python train.py --n_layer=25 --head_dim=64 --vocab_size=8192 --positions="alibi" --tie_embeddings=true --parallel_block=false --init_std_up=0.0216 --lr=0.000642 --weight_decay=0.33 --grad_clip=0.5 --warmup_steps=316 --decay_fraction=0.827 --batch_tokens=131072
Each number is 128 + 32 x the weight over its row's rms, rounded and kept within 0 to 255. Layers, rows and columns count from 0. Numbers have three digits each. The size before them is the row's rms in percent of the matrix's.

# layer 6 attention query, 640x448, rms 0.0268, rows 125-368, columns 168-223
107:118147129072069159047101137145136159146109143160151123107170111110135098184151125159170089097126135132094113099095074063151144069131095095173124084175123103103108087108
113:178126092098098085104077121139129140094153125079140122103156160168071127115132135173132111174139141124156158130153124171108116086183144099132084124173054152161110141052
115:195106128167094152121137139168128106131148107109137157128105152122125102101142091101128144137157126182109123135111119138101130088108128158113106089149115155123139081121
112:146173217184143104098173115149133022156111167075133164137100138127078083115174162139139090124128139134180176158034137116119105149148151116164115138152110145094147128118
104:113112203128076109112156151101146160069137113157130155134124163123152090150108161100044108059128105158087085142159081057139161099047128139078142100155176105160109094083
101:129197118140144122137155121098159111145116178121078096119168165220124094129093105165116097190141093112117154076171148131147112134180138170139100108118109148111077125134
114:118138175137069126136109147105153152134150125116139093154145127145145095135118143162121083184069100139124114126180109149176158089112098146075140124132101124095159135149
095:147081087094160133157111106129128147065152092079200176118129165101098124136153111129164184122174134141128111123115164114129065124124081132130109145149140126154133103150
117:149147118171072069118141120114143094177164067077103097130124124123141067093081135150136136172125143088135095082164131047132134133095129087098100086171072102046160135161
107:150189150171105104136164125172078180191126127136126143163104085138132181142100103037124147117155078120081148186137088172142163150152070056102123141060154102084154185140
107:156100099111136111137123128107113116105177070137147164150095153107092083153131123127152205124113151065177115175175141129124130130115083132125137122178119066126135097180
100:086124145170135022147122135101146226133166093157122084102143106125189116138080166134073098148112196128131117094164119133155172155092215123107139156127123090125159183097
108:210084121139104123147159161145136035161093144132117131115125105113151134101139056138140155114127129168122098088130119164108115122138147153199089132133105118098162091137
095:113150128148099116100078139122153175147123101196154077116116091038113104175064139161124133137129182142124142147133124158112173117093142132109114165087190151123137132091
104:185124119112176089202184116108125119146118157112130087096218167178100101075107073160134110131126117130152097089134181130141107168133165118122100171118108095090120160128
113:137158180165145113150108160118126113104117141169163140092115141109149094121083070143152093181109078139093075174124114130123152134117116116147080064125123109113112139140
106:156125159165144152079180153178102076224123195102110153157105080143101101132130105121118071156153105126144137100105121174105104075176109115127126124126152135065172171111
111:089066135142081137152135115170109200122147112113075167173106122093153113164150165056106148133151190156133143136146082105171175157149140100056192141140185137159131120076
110:148124144112113147122144129151100136097103095113147215107091172018119137103114094142144138167162132104203131147154144172092124091151124132161119116165247123162096184128
104:092105151100130150125129120114102158115143130138114110093144143101167086136133092176148127173095103177096126140128132132178158139134134069129141122133094142116084082138
112:184119118105079113166070153110104181146097144172154140125136087111171211110125097148145139121058134125154145183080198147112176158134170148135073160105118068102177170099
113:156141097152144080130145093150111147204067135126123073155152069152116124078145146098166123103161072061149156129113158147135116170166139035098103135120132106018162165113
101:180147100122166197118119139167119066086107141106142186128079132119106148135100105094179067117140088047130083111168146136104092109160074179142099075144096163114120065137
092:124113119125135067113126096109115176147128129148136079114135066135153091098161191120080083143141123100122154106132130170163174160168139112127143123169136093065138175084
104:147116097095122131120178148134167044077149129113153097139105103163078147077151100119086116100113103105174106098109171138153092136139070178174109094145056125105100083168
107:115164127168114189131158140133135069137076135095070139150117117119125123085102120093130118141139112078143118103189138178134100097180099152191138102125163128104095098190
114:148114087117115163105098154091080185104103194092107104117162087157158150135130105142101114094113093120102084130171164157140113143199126113137137081145121118146083098123
085:140123079123114126121148122125160101120131110114137108140088157158097145097129144099122108103133115133152111100162128105167085178150035210142125117126113129108119074178
105:123125075172062079128203090094101110138187101080079076115147153186177080112102124098121183122144166107149153090119098064163143155133142134083171168159071112151100119133
102:099098146131121168116158133174147130129154108104108178146099146084125175082166193104141190091175168109159116115079101126115129191104101080118147137074089169101147100053
106:116154197086187149066093119137142159087079143131162148138096097086103124186121157134196091120122066119096066156087118169131108116153138100141123112130159219141113149131
101:149135079142133122177118137162094116154194090121142161090107147153125038139118085113150092195133166134146109071147139143158124135143083173111134096186129024081083116108
101:169109086105132101144107144144126121074148115160165116091141152114131085035117078140115123139137136123170094105099205070089135100086108152147072106170103085092154119098
098:138122172130115091137114104140141232155087126128095158160155111096193188156137190146151109146107096088086128149110145126144180105149159070065169152103165129058167180096
112:093135185151088192170157143162108118140169125143150134108103135100151102156136149145077140122141147180093170172095088151119183089093172108128164167126170171142131134090
099:098134164075184107127148139101090141109101092109104186158123131133141117206160171106132117100097169121141165129142140108096164108163145141129147151174206140183102130130
119:184143099093110173098156133097070117186000122121143155151107079110112215150150129094116131073138091066147176158107158172117111097188093115138128159107216145113182141151
109:126153196069157141106111157085143154154135130134128162155107124114106111150179143163156117122147088134116139211095144155136146134147120088165107095112164160122145162148
108:171119095125154119155180141101116123182098082152074168100133133096157125099102092175133180088191133126154159149119154114089108107104173154171139176123214144121116151140
111:156073098130141127145141108132078132060161131121085137137175105069151105095112086118120165155129163123146094087165138066107142141110093112126084142179113097140131086121
110:104089139147141160058169073165125161113153157114123115188159122136078098118145183093132113143140120107186136090099122145168114159162110097083149129119122114101142096109
097:137104145111129137151159133120113093062150159147168088079146166158095122096158134154127119119125097142121107130108079099163117121085064149165107121112040139150110087097
113:102115128093148103144104127095155046127192166081103156123123146144140098100104117121122153124098165129125143089140110171138130138121101195098122111175104144136105095090
109:090102084103160127073133124090187133065138145169169068118196121145123125122075140148082077133085139148200075041134130048157165113060131153103143098153146105147065136073
095:064166129131178052135163108133126177129142150082054147167084150143122072108139169123087123153128157159162115107124109123150136164163133108118166148112157130093119167092
103:143147124112149096160141137073134055149104140113095190125113165139075077128175090148158190057096123109147142163126144086119120129141106115164090144110106105157164128203
101:087151194109129163174139103173112040151142079092090186104078134064118061153139127057147162233156184132133113096138160150103132141111172148126150135159097107133109164131
102:114147155130098123101117130132146160156084112146145205133116129127151133176135141166126116094154167194107157184069132131119156103167171102115189164133206165127145155136
102:200121092194120139160136144197104108150090202149165112159131054130100171120145088086116132140114132102162146106080143096146094141154104126192102153133062109092157087124
093:105149141165152154137075123166114154166098130144116174095146075070189124153126121136121077189147121138098152157078125127120165129165214118105161179126151137096124166075
112:059103122126138100132099108127171167103112109137161116114131169160143138162136151153096078108127160164135117150153095075189133146130116188157189102114114129168072127132
104:124158150120161185090042160156115146118112117156123155080087072074143117120136168119149128147141118118117064162166190178100092155169188109172127098102194126146116160167
107:173164117186092126112156136136139102147089176087067102138143105207088125067100111120081096119148090120153151082142138164128157111172118130100096099165105108082140128102
108:188112105174122127203137096092204089139161136157114062105124174162100086052072088088077151149129150163100124086126110092139107183094161183128121121129106108150086086130
109:099128093113108121164142064117147189110106071162209107133155156184173139085136149111111102094130126183061173120034058087160106106088100120127148135145159145158159130072
108:154136126098140080106149128154060102102131150107151188126134126093149120191130122138206143165103125111176092155149144125108131116120121088109106186116093136081172146128
108:096077136098169130137122122101155148065133202130131086145147136162112181140151137121127078100090102119116123109095116098180119143111100136153095102110065172203120071066
111:124126123102172127128104151148127156115154129101110053133115102136112120155143184061173135150121136114133082114150095118173153216146088155090142113114123098138139103164
118:163179156153150139111159172098118123159058090163138163082117093071126096080124101155167113166146085072162128115149179131085105076102152136161108110185122067091136159111
102:130104105133140095173135125084146086155224113163133140095091142126161082120122115145147200133139198158122157101084086110102137120090174109158165127155150112141098103143
107:153198097187112123132136126174103128193125077121117153189113144142097079155154147100189099180146140109179148122147110101170146138124105118136184136153170098078156156196
097:123184159160138126129092150111107165176161080159113130120089117074127100183072083121121156180157141143134162161181104121101132083096171103108134083156189076113106162173
106:105100157159087108151203105137095169135175120120068110115124159178128023113122144166060162154143160140087188060159099132141141113095138122102187117104140116124065138090
114:093143164093105137106101118126071159138140078122153134178065110067103116182107162093144182121142138107215100110136167116106134144116119155142117141129131089112179118120
092:145177150139118092124151146094136094127120076112107109141108116102128084128120149183104126108131100101122175130166160144104146090137165181125097123163123095088129183137
109:101135133113175132097121134089123090104116065130090188101113187129117102134145116172115120115183150140111118158140150085110068128127104110148125089158189120185062131154
102:099185145149130132166156136149143140126173083147141186118085127139155119140163175116150168109164171098132177152119137154148129164132133170147186144122105156130125144139
095:189082072165127063123140125183065144153134166143098057153158098135104127095072138122125143157129114121102167063120086134167085133094084136080135128153085066113154121105
093:142175128101144151127149114100093143143107108068134152095127149170105107170196134162150144122154128097082118125166149107099159140163138133128104104129127154149124153147
108:100093146151119148187108148152158121119165154167096082088128138188099115118076189116092133186138120186184128142091132106161096104082112152229154198104108104112102081117
091:111104153057076139128105105119178120119150110123156146131151144115172132143133124066078141133148118161133054120113134170150094125123122100119128135144070156168072083124
113:123126131103099148149082096081133135197128085106123065160203122193149120136110129164167105154164104150074130122076104152161095141077136132086159129132120190177111060110
106:150053152127098163105151093181086083166131069096097144106152145144126137090131107111136154099130114130104103123103119123133134078125150133119094104106131163111188112116
104:149179170120153119092137116073093106081129129120143248131141125089157096205117087138083082103137146107097140152151107097102182142163115125103118119155106141147141115137
094:106089186083149106124162140145158175076098108106143178129093186097165105103162119129057088142180107128150102163120110109150138116106154070146098088106120133105082134144
093:148157135098167137113134094102132110138122131126037213163135150072123148136145123120118102147166143145118090085190087123102120135165169091129131135153110097113154093150
098:149106136173194187149173164199100112160102099124147121049047103168089106114172180131143150118112136141166157153097160132089146125167120136199103205114138117122116172154
101:127118168136166145159146129117100142151154184090024142145128102158125081106065155134098061215138159159138132090131088112127154089187072091168139144200127073085163137152
102:186145131126136069082115117118096150125149097122132105149172123199096117160110113151162082120104123096067106124076089147182114167100078177071156137146145095111175124136
096:123082097035083103115088114067212111096180073124065110123151141050169115087145136171079169130139119093163094146125162110140060124104131107109133115148139126158124078161
093:177106102069119154178100128112134135119168111114187139129135125082167150161161142122167173091157152112089095069120163181128045115068120155105071115129086131161110071116
095:115134106122104133165163176115137136135158112114199139160118122146103144180138088125123164084099174133135162110090154172097086104041087162154124138100129119190090120114
095:133148106099049137097115118158145108104124119108105133165111074104146149166173100106151142155126162126100129075106136164184083121081124165104124173165130087125139073120
107:183188081114136170083073124117105088092108133155055103173131136131098178147160092138133190110172104117069121102139144135126071081147167115103114091109082159122092095110
095:097148111133090166124157134140062174140065119149170147117113119143084170193108155115153131122151185176140130130124113121134134154130125160164163137093118193088167144091
097:094154067159089159103125111119026133155107080127086140127109148150148153137109118135169138127134156148126172114145075116170173172161146101155145155192197167118173146127
096:140172112188151133137172144212102130156121132123119078116104082154089068179092097122138117145113176159143155067148077111127133123147111132161142111080109118108120179120
108:097120114144108119116067113138131126126106095187099054148157163141159120106106131147086172161099174161103138121132064061165128138126148093170118157113149148125120115092
099:110166112147117089137111154136147140059139141129127146156123159118156168156150105153112092108106164086157168129204137090092180144140142109115071087118165090137127173091
109:135066111138083138141151117168111106103158137136098106102098097138103127176196160123140227113172157091162120097090124138168080130085122220113128142115104108125093151078
098:047096120082051143152124168124131141069167078142185095106199121139141143109127135104128165161105182121128128093073135115116109153031139116115147173121165124163093083109
100:152106178134132139118131183119091136122159163121113109118099114164103146161068165099071137144145107139161137121140122153154109123089115133127141142065070151130136115162
100:088140163075197172081135107062119136128121115122187137152142097194158130158130151149184124158135145110098160141137182146094143204104147092096093142176106131146112125139
085:154099098082136119121110105101124082162190174141106119150148159090147119076167182161077180130136094124127093109100170123120081090146121106150089155122152092131133091095
094:128094182143068157082143155130094124114151100146131189116123129136175157130142120110149139155098153097107134112152081135109177178127117130185097092116112165145160122108
102:115104144121110141130171100143086125141173092143096068088162114181166161123121109124106133186135135153120117070123097146169086163097136162111152142137097144137156107113
095:120154150121109179113175108093120160138096116131169176122073117127148172155170117166091139092151113104098128147133134147043180184147145157103072132105123162150132150099
108:121126134076117058105106124073202118134205155074120120210137122069092111120088115157189136144085106085132099146159151124128131134115108112096110151133122122135148104153
099:212061098077177127122141094180103093137141126114106114122161147108127126119110149135081137094128077116097050105091135112148103139121124106110114110115156121112149083104
094:141198127116131055115149133092125189125066130121141173197099144129126143224139104137140121120121130131102108150138023152131169184125156142071152125124143164119146125166
102:201130110151156184154135122233102096155121119135109136097045103159107150119159125060118151074162127096153133175127165084118092085120089102147120047093126155118126093119
091:160101148153131134105119080084081111100141114117163113109146121155143123149167134085168169132086083066103096144091111118135137143114114145106082120145118108109136157062
090:137057106093100092109118126088161111092132142156134148126111097080132144133122128095160179082125111085175096147115172171131072126116139129082119121107098109101164102091
101:116138141102140171105144131156195132096109122141158112118086138161151134098155205093147099118164122125131088104146108130211079163105135100155158109110085177112134122153
103:092116111090041125186145118092179099131130151144128125064163070099125121095122120150119148161098121187181159070114149137138142117080147155159155171145098126135072097129
102:180191107081073089097061099036169099128162149172000151152142122134149112107103104160072117166158120095137097085138139131111111094114138138109087145174131065118098084109
106:129118181184084156168134107107111127186145113086082129125136121166114117091099093137102108127140123153059152122132127159084172098114084154125112159119119149133107091122
084:154094145138120107120114210109208142127153144108057176159082134074121104182115070142154118104097171096164128152189100125151150118174144188152113128129190103149172084179
094:145126119163143145145119173137173161053082088161143181100083174136148145172182107094094174069130174105164166147181119162143105152129130090167116110085138145152100157103
094:146084086133176125179116088162129123135198120120168118115149124178130095115104123081145156125148135102116133134077117124186095114114053102157124073177105113168109070112
101:105131176089131068105114151160165146112155176075160177159126159072137138125178161133159140109104176064109102180188197146111163123134176117133138146115104113097088149162
091:183134072096125147130125108134116111200161128170118090147154094200086158124123128159145159104191073126112127102115119158172067107100069156087128169149113120171128076116
111:150166130125195163064107121147042125164102150128125136121105099120120168150109136138166105202147152136104127125152141115151183161135148099116128100158130115108175147143
098:118152131114072134122093188097221116053138139128096164136103125084119152213141097145155123120136146145189131128124113147148124085099134170116083117109097102103105071134
106:152095096108176119111112098144067166140074089162104065128149148145107158173075156108118127130082137147098163156113085133186108089119124127155076146129154124142138144181
099:156147144124112133111151097116153108136086109132104206105083114090109147140160141162116142127138127133141169161146174110071159097167142128118082119104177125129180158153
097:149142103117180149112156089107164161067114100160214172103113145113089111104190116101092103072162119120138135161113158139116081144152125115100095051138123150171116132133
092:121112155128151200101162116168115121133098118108132175089090151097086158197148123117145115130108160175191161143143107128059191135201144128173124127149091145079156172121
092:175079126091108118060081133104169134093186088135136157129167141121176157080153104135097171096108065117115089153157133124102074131122146118130133123099090221109106075130
100:078144099163062128128095160122130138147090144175135138155107134083101167145155127122130090148121153147136181145109091114106135119120168163134137173132172164133089133146
101:132137160180162164116126145142079111123158091145123127079090146143160147108125121114158117132105129048139144133107143114124141101146106117154098125131108128124143138085
103:117113090177157141149123146158090093122166144126114069116155092154106094110062090146114096174130135164111139088130088149186091109068095118150094141180095077161119095075
095:129140132115127101077099185146128146132104159162180147167106147112163181163189104104121100096090120175146142151108123151141122147117162168065165129126108173072151112185
091:105142116165140144158099105137139098173072113163061111125105066164101168154062128148094110174136138168128114085117168152153085072127101161126110162170125061109146093134
093:157144105146109079129103088164107141166086110155034118136147131080135137125109151130118117160090172155146139116161126103154158123139174108142158171143164069058181131155
108:101181129162169189125112101058079097149117145166123189107102134150144145120164167158137144132146128087098163135160139102052172137186141080179083121125171104149060158066
099:140144105120118183163116102152105134106130065151154111129113113196179149103175126129124185134175131068065113079139124144161095128080122151134087071085107127180091089045
098:098155162104040154102109067102137101100103158200088135122142110084122187091164133115110153111143150155175136131149166142072150102122189131133129132079121153068100120118
094:117138175053114177117109079097167086123134130129081161121106128127143156065163150158122176143196111172101122107125173151124118121116133116166137144157102161113112072106
094:082122125187110148135135186134118099143094131113157078131096051117113085107134162108177120135109128161111155149060160141128136108114073136175025108116129165118113142104
094:121163086176098113134130160121133151109120148171155114176104100160104134175126112120147116098119206149106190147125053122082168148132128134138126093149145140134138134116
102:114098071084088105168091118132117188110102098107168109128114038095161205132174161106098171127155138084221114166131200157132198178186138186157172190050140130074137137114
102:151115165220186182148204182135110048177133128101144092081116151114076080145057110087153085098116158116075147090151123117143099103057137133099143095194079148183120099138
091:155131135137183075173128144120171122109138113121097130122233179059154101093168122110130148106143086119132126056147130102147064138148156036152091114143100109150103156120
107:138174172141128154134182114107118180132124125100122116117083078150129168087199107090163110111094098071126133201141165183032150128119215110154045117119165150112165191097
094:173154189149154159155169056134160084150167123090130111130127129059127091105084087172138103091170132081110091099152098159093086115132108120071107094154142140140132141158
106:109089096174169124153205141171121113137137129134123122139087119112094076148055123128138118075135098161098174125085123142186120085103072126105188093106099120120133134118
112:169159113053158096104119125156135134120069156117124120134138108108062205124151155068118122055115099080134110174151160128102174162117134084137122120104123112127137135132
099:135117127102098092112089142078120116095124157129147166106134195163206130106175130125110141174091136145117149112109138031137130117106194115121106085139154161126144122116
101:124061103057089124064116152142147156104115103147114080200135122075153162189105098144051166132109127083149157154121136145085121145141114096165101092065153127097184119173
108:128118082113112124166076132116162122145065064116141080194092110090098189152196127143070143181102127125189117115112188148128134119186130156126138151074131130084160177178
105:088126152126107102121104109136124151145165118136145128154120151169154087150095174109168156184087160191088115161123161138126137135082134126117158181186178115118164113144
101:173150081154215112166178100159133038172166158116167126151103089105079103110104140143108079095142131126076142113153131090157124119089080109162145080188135142151030092149
100:146190140088133107100146165140118141091105105104113110166134131101111108124153141149109188074084088088110134213156146134130143127135195082112073082124169126114154173130
107:088191143197174137159158118059118098172132132138087118108128126105110168114181061134160067100095110132054138109135123089086128086092146118118138097121071127137144187098
098:105166105123132102147123130131137193113118157112166140187173089144136086152160097155108084073092165113145106138152098163132149100177078164072145143137106117134100123108
098:121144109126192126118183119134101154090181125090119097175172122056155117136090141199141124141096093107090090117167094131156136095126096107117147084168115119100128118052
099:138043112137145110097132098150126104148135154130095100132125168154156164126105103125159086121102053162125109147145152078101095146098102100120070093123121201114141102149
090:139192134070189068159146133083130150113129115128110159167184161112123128117165067134112138064093140101095125104152156167108140161097150102145151147156143082164103160102
104:137069176133113142138108100089155104152145123139072123162180166145167113153124110169101086190128149147175121061122124066110072108165139133125122165132124125157130109130
098:098109146110123173109120144118190139129110126149112146144151096151139149165131105134156108135147127110190126125109153159088098134213082120147109181083068093148148135122
099:190089131065090123114063148159142144059099142102136120112107084114132177149176181125090116106123134119180157176135192129099156175165157163171098139114157128146126151151
105:052168118160121145099188088147057165131156156155152106161148104170179082112060177133164150159141131172068169143108106108152162075058130141137163142191100140109108099049
094:092091120126066187098115102149166119098092193105162093139091097186123150127124109141132092128145139093156152143106169114091151109147127149165110146112127122093122122169
101:159113145127115100128111160184135103162139126133163152120083136102146099131094189109139134144076196167149166120098129113123117153120140169096174128152172150134122130165
104:130104145161088166065129117129146113120132149114062099203172129111087148149123111144124091072153093079177147117172102137067118113211115142129050103099104147117136132136
104:169102078121135118142123107087131102144153140137126150184153148137124093095078134152097110136140172199074143105091088068192119140064088163106174129158131114154103086113
101:170125156098104118084111105152134111133146112112116105141100191155156099125141140092095128145099161139096167125117122115083133166098162157124124150134145138151186123128
102:143144172141126177200116143078162148122154132150108190048160190141097079115114110115138142148147137181139126044139090129151160130167112137106163161099085102156140114112
105:051150119092097138099121152089120189095118145115137110144082065083137199134213112118121182090095163078184116172148183167090150146200165106160107146086148118117111178122
092:109157113161146178163117155151139118107139177130166129091114129145117101150090163144176152171096149200126122122110098100151120076130105145139190143070107136087151108108
097:108120191191092126149145114119095128150146158106167182098092152196115115076167096120112109081169137205102159113089113169113117137126108114107135105120122138127121148054
095:172070147110162081089117139084137159156154111125051125168193160125171136152165169157125140153097125151134116116113095063135094106125155148093103099158169095112176127117
108:156170145186191068145146102102107133117180095137136177101134126096152076070153086154143133197128163132031107092083095138161101155113167136132174111171150112151123129127
096:136117109041080059168084147133172150109144077100161115170136128097140134142113130084095176142066143141120122172142183116129138158147144136089163133116169126162159146173
094:090111145134108176141173138123081150141133158063114094169119105146111123163077160152108158128118103160133181178093129167109126102154088164161094132126102151073136141083
100:119081145158093141147108106176071153113121120094132130083111136167131126167076156066109118156164111145140195191156156170151147163143124112147143127133143124104128137155
110:118115127148114108135120133140135103176138112121148120122139165129142084158079163162136107221128182167148117137121075087142083136135113158100156157115089109163143105159
097:139156110111223117148165084104046161121155111130133137161175127104132172116132154118122172044088114111079132172132094133173215168068128125135175089100149116136097118041
106:125098152126116040125109136151169096148131147177136128149102153158137123120084137094113133198133184154130143140095168092118126140079190155123147137129160137164140118174
103:115131168127114184146136113102101131114104081100131100117087089126127194161211130103138153086120137126118137196083179173071145153154139105153094114110144155090184196082
105:117123162187153156109127185106106192104140092148147167121168157081182064108100137157121086145146192119078135122119096123148134146102131100092158108140152136143117128069
100:094224111146136102164133046147126170091119087099138162127128063070153111079170141123144136081092107093155136183151151173086177124146143129146103134154153109152104137101
107:148141155102067138134124157185115106164131128127116122179119187118087118131116124120020184128151077196134143109155125147167111178111107067138107173112119135137175111140
093:190157175154158142171138162104196057086146172153163149096094142080093129097107094151171120121170172155094154104105147138114131101101182127158112141143124101138109127143
102:131111106095184112114204125183121119102157155105155147119135114127117095144092120089099140085133099130097149163090097145162122185107119128128163107157143086152083047127
102:184118125108114127154144138119158097138149149103136186066105162118105061165119140073167148146129166141125104103135099150165064125099145130101190173170134104168150095162
090:146168132106173127145111101071191154126172102114113140160176146052160119091167121155146154130109116155149041059128098097104103170147167141137113102156158119185110157118
101:124130100131140107142069166100128115089125117125165139128083149122187112154124156168090135106104155123110130149114115163152159140117143168086176082175200172181150132121
101:130117108111101101191064140118168205107180106149116191142218169112174107144122159157108198155097163153134097096107144130166170124162139161079182155108131130173176114089
099:141099055082162165099104110155137127060100124111172119118104095087092105175119199089119131101121137093183129185177142148121125178118099112184127122161112095102093121130
093:128117129109123108114175101068062152127126136092092104178188124137132148117206104128104109083090046102093082120152118113154151123179150125104105094154091115137151133119
101:150112134074108060133118145116138098154117082154117176142128200149138114125102114161127172165190149182100141083119084093195122119116125176124169159155144085149126112159
095:118106119100174048095144172146123123151176093151121114156187173105170117089167095104123097174111135138089092065127110091137095100079155142142120120149162128175156119162
096:131122107079090050142077103127143145122126110093126148123111149148154172208169169087114130172057166132152099192170184109130182157135205134126133143114129121146202162171
106:130088095122112149103134134198126111120124165161118083168138104129062110139062127159139151116129096160153169151091124121150102097105063090161144154122098078093135099117
088:138082164181106192126102121133113095140165127124164160066102130160101153173086170132173111145216147166163131135133110116173144102131117170135138144107086163100105063127
095:138195100120175058175123087106110154112134091118113120190169133060144160096158116137113122149123163139054126088127119088131119098084145136128155100155158101131154143056
100:162166128173161123156160104163166077160140121123106143161154173105106061115065123175167154145119103115097123063140041128148090100104088105073145109161132125160104112100
106:181169115084123151186134162120174154107109155141130175138112076116106143120140136120092162076140102114141117102138149142139125159139108062192121113116107070130096134137
089:068124146175101208135153164180077123159093110161125142082087129143102127164076130100145132161127126114139192173165147179124116099133124143158142150146095135082129093151
102:141110143105103152083126168122141091133099170130148087101067083150126193104144118084094132105140125085147133181129171183103109140128166132188074133087143131105165130154
097:126044142132119142139060147109129094126107131152179148077088165146158147174141106098086166154168193155200085139148145127136111164111182181111149158123158176140119085182
093:161123170089132058147154133107114152112143118074134083160138143108130113101188105152133111060084084103112126105118123168135162142136094118070121100102121098143163148149
098:149119142108157176132157193181134086159157102126167118052079158143121112153064171052087127108128112143134159189148143179139099139098093125097152112116156185153128103159
099:097154109151124172150102109127189075131070158120174124146160113139108160105171066112138169143176144113121104134116167129172116118081148083138142121193118137114083054089
112:139118091099152121162132119166177070110104115154152078205130107155092157141156168036116153104110150094179118149161150142146099113114117150120144155123148147142086064143
099:171141130103120120088099152082188112205129175114101161134169124133076100081157057142147105117158124173095124111097083133123079135106143061161114101154094108130151122125
101:125159147094096134123096211151145157183154090163152167118157142157101078154126142141106166121140166175134107086079123143144089127100120145102153106095108197230114120125
100:064145121150091142134154147091154069098133102103108106127120208169166071100105150137151157141059162157166127083115119139138111108115180188144157120115048147201078150132
101:144110111108153158146123165178149148097087182155147095149124131072121179096173097124125128099165102056145129142121168142121127102136159104109022115111135148065123115125
094:131183124134148101122113128104141097187178153085047144117125145104106040122128094141115129168176130128056155114123069077176083123069111075123125072143082139112152106169
109:154136193121078145082105136156083201185123094154104168111135128163145152162152103179155162114165155169056079130111080108108117185111102062138155057074117168123149160136
111:107129084102100124143094107162170031107077184157211124132164112123093160106132123050129075148140128073190132107089192127179149098119130136127152193177115113097137079134
099:174138134087133151119139191197126170154069210074111199133093117126054132142153077118141104134165127128127148102064099132111097099144165070165054130110133132132134141154
099:133110134150106101185151123151133128069123114121128126162122128114164127148149161112116165113115130090207125129144172182123180176162135157161111132092146088146068153110
105:104148101104089122121100082211175103164143152095115148192095204158115027110142126121098119202125118155141104084109114143170091126109097098127146094123082145174119061155
103:067145119092164125185134130110146129065086113122128103132160098048141107134116144100117104104161101115152131149094122144077157124132145145148120146144126137133124151109
106:153120115116129131069165122100141085165142112069055156156143168172134077101127071081133121168127124184087137076124108127109090063070094128154162117192058100116141098131
105:181131120165146164162141171153101118084097174096099090171094114149117142104140100155095126095100118101148112124143156177058092123163141146119059139095122135119141117118
112:148116130116132115115173123031117121127155081155078092121117126171145095126120131071154124121095163148115111155144115121107129113100147156083075120153122143105148138096
104:126096175139114150142132128030147104143118115134105108081155164127108120117127080071125084124163123165132169106058114146161143060085137166144135161165102127123164159077
104:091138098119083175133098108161116098104081166124217099129170104148146191130147186120118153110144103085126106144140160122127123153161152090128140156128162137076093123124
102:164116120067130083118109123101102123199188117080072211101150139101098084140155071120161117169135157182070157086091088117129143136102112101110132093121112087149165138144
101:148094106164128095111179168108116149157128105193146140136113124148187170132126127118121178120108144140195097095165185171103075148148154148107126103094181154116068116142
106:089110183173095169159112117124113127108164114078164077088161124134199148146116120124108078138137115146123171141153134141144217135151142101124210161150138152147128143104
103:193124156137103079112182171094139117134170144102081124209095110140127166158106144122122113131159143123108120150177110123090118138130126145130003089099121109109150143127
093:165094176153157084120182127159082175136166063141145163145103148155154122220105196145107137126056144177150122157168132142166133134142085155167135147089154129139066141140
108:156149121150106149097139148099110138158184129124107134094111165178134071109113111147130127148102142166106098056161076103117121155102087123130154082131109089170122123144
105:065157124145169120167122151154115188077098149160226119115106108092135162133139193169117109078080101047135105183130165125140181177153143102134123144083179150157111186135
101:096136081075145108159122094234158144153112109163153175149125117105171135170155181091172128145122149148162089159156080151119110197093127062122158088076150143149086131189
108:161135136081100136092094117150113165204118112093107216128154080144129145134131126117142171110164147173060147171105144110147143158098096084179163062088131121133128115129
116:070107125143150128146180088078116101048089131137110092130165140095134143112089196116119087154090074110182139142123138159129169085153172176107107176171138122107131124059
099:126145126148163104159098153144095151117110088134206152112100088104160149149116168124149098114099084119115153172098169151148178112128152107086181168118189140143129190174
106:146127204161159132159106150115039216117171076092163151063078148088145115166102123185082138084050138142162191100130124135089157124156127164118146149107177118159117183175
098:167152084145144139156086124139167152140128137114180170115111123058108168128174102131127129105096131057117076154050111142099154134172116089110096125134136118113114130111
094:113153044166140141181133192151162195154078105186185109101140122130116124095110070145135168099119137086180100130164119096147107116179161077084102152094143158136070117131
096:166117162165127153106173132180098141088133109145108101167074125153109163162140230140155167129093073075140090158153108137129127162154140093128132130100155129055144139187
107:052114089155149138185122057086169085058101154142210033142163098102133146103128132069141134121126122034154099138118173156154130117133158128135161178156138149158094091109
111:184114108125128118151118114113139056133122153108137123170092157165171185117156099079098117113150185163135155145095178125094091081113152158116125173135120116189104085096
102:133134130136120094142100115212114165109117146202189117115103120095153221193124132120141151055105148124164158159143158099124158154141145125092123142101180147182098147129
106:149091182130097132050134167149114191153097170108076125128106148178136130180165121201080121099182154166151095136131123128091103136126146093134084105077092157120154105120
105:152158193167133127079159173125089182139134095186086150064086138155149183151150118200138180084131121166153111169136108132073116141148126109170136078047152151110106173155
098:096097109153174156138160113132132142053094168199136150080146153087166144164124188129161126145118119136168071125080137146113153135144147155136144147128107170118086132126
105:185125183149165132077137110025076099161147099095056172114115121089117133133145035139138096134154113153103122154126114100079133066117135113140088123187123111115157119112
115:139105129158154083177132130125088124090161141088156108104083151126148145113101109157134100132063123120205165092128180168073141084138156207127135199116150070158102189148
104:123072081109069122164090098069194090142200128139185116116196127182152131126122136112133141151107178146182088092090160164182109137159144213110181187143127104180095092100
096:115114148144165141111121122080079141097154069183086098072113101125137181137140157128159149119158115125074116176146098118105116147087106068141112095083171176122072122120
106:117122180103172134089147171077115202114164062133099162068132108102155080185108174117141134128113144163073106124118113127127103142100079115154160105130153138166152177124
106:117145172169145134065142149160085142120099152082100065115127115112128168113112126176118108151173123141058149147146098155080122164093108047180101108079151178038106100124
106:159125153140139144154126160048137168162134114111143171063084141116147147119114129160157113123082150167164118104096150138130185103120133154104179142151173104151142159134
104:131077142077120133085127085193172112097100098155124105148173165147114100192103183101151142168179107129174130141170165122174088121095090113156085146118140108128103064135
099:080136101133155112166109124160193094059086139143179115094118137133134138120146139120137116085040124067167146119110125075111094145153175141073066145096093162140119165160
113:112193089098110131101084096184212078189123124139095175182119139135099073154160115093138124187169149171065131134080132091195090133132122078105143109136099159181129054122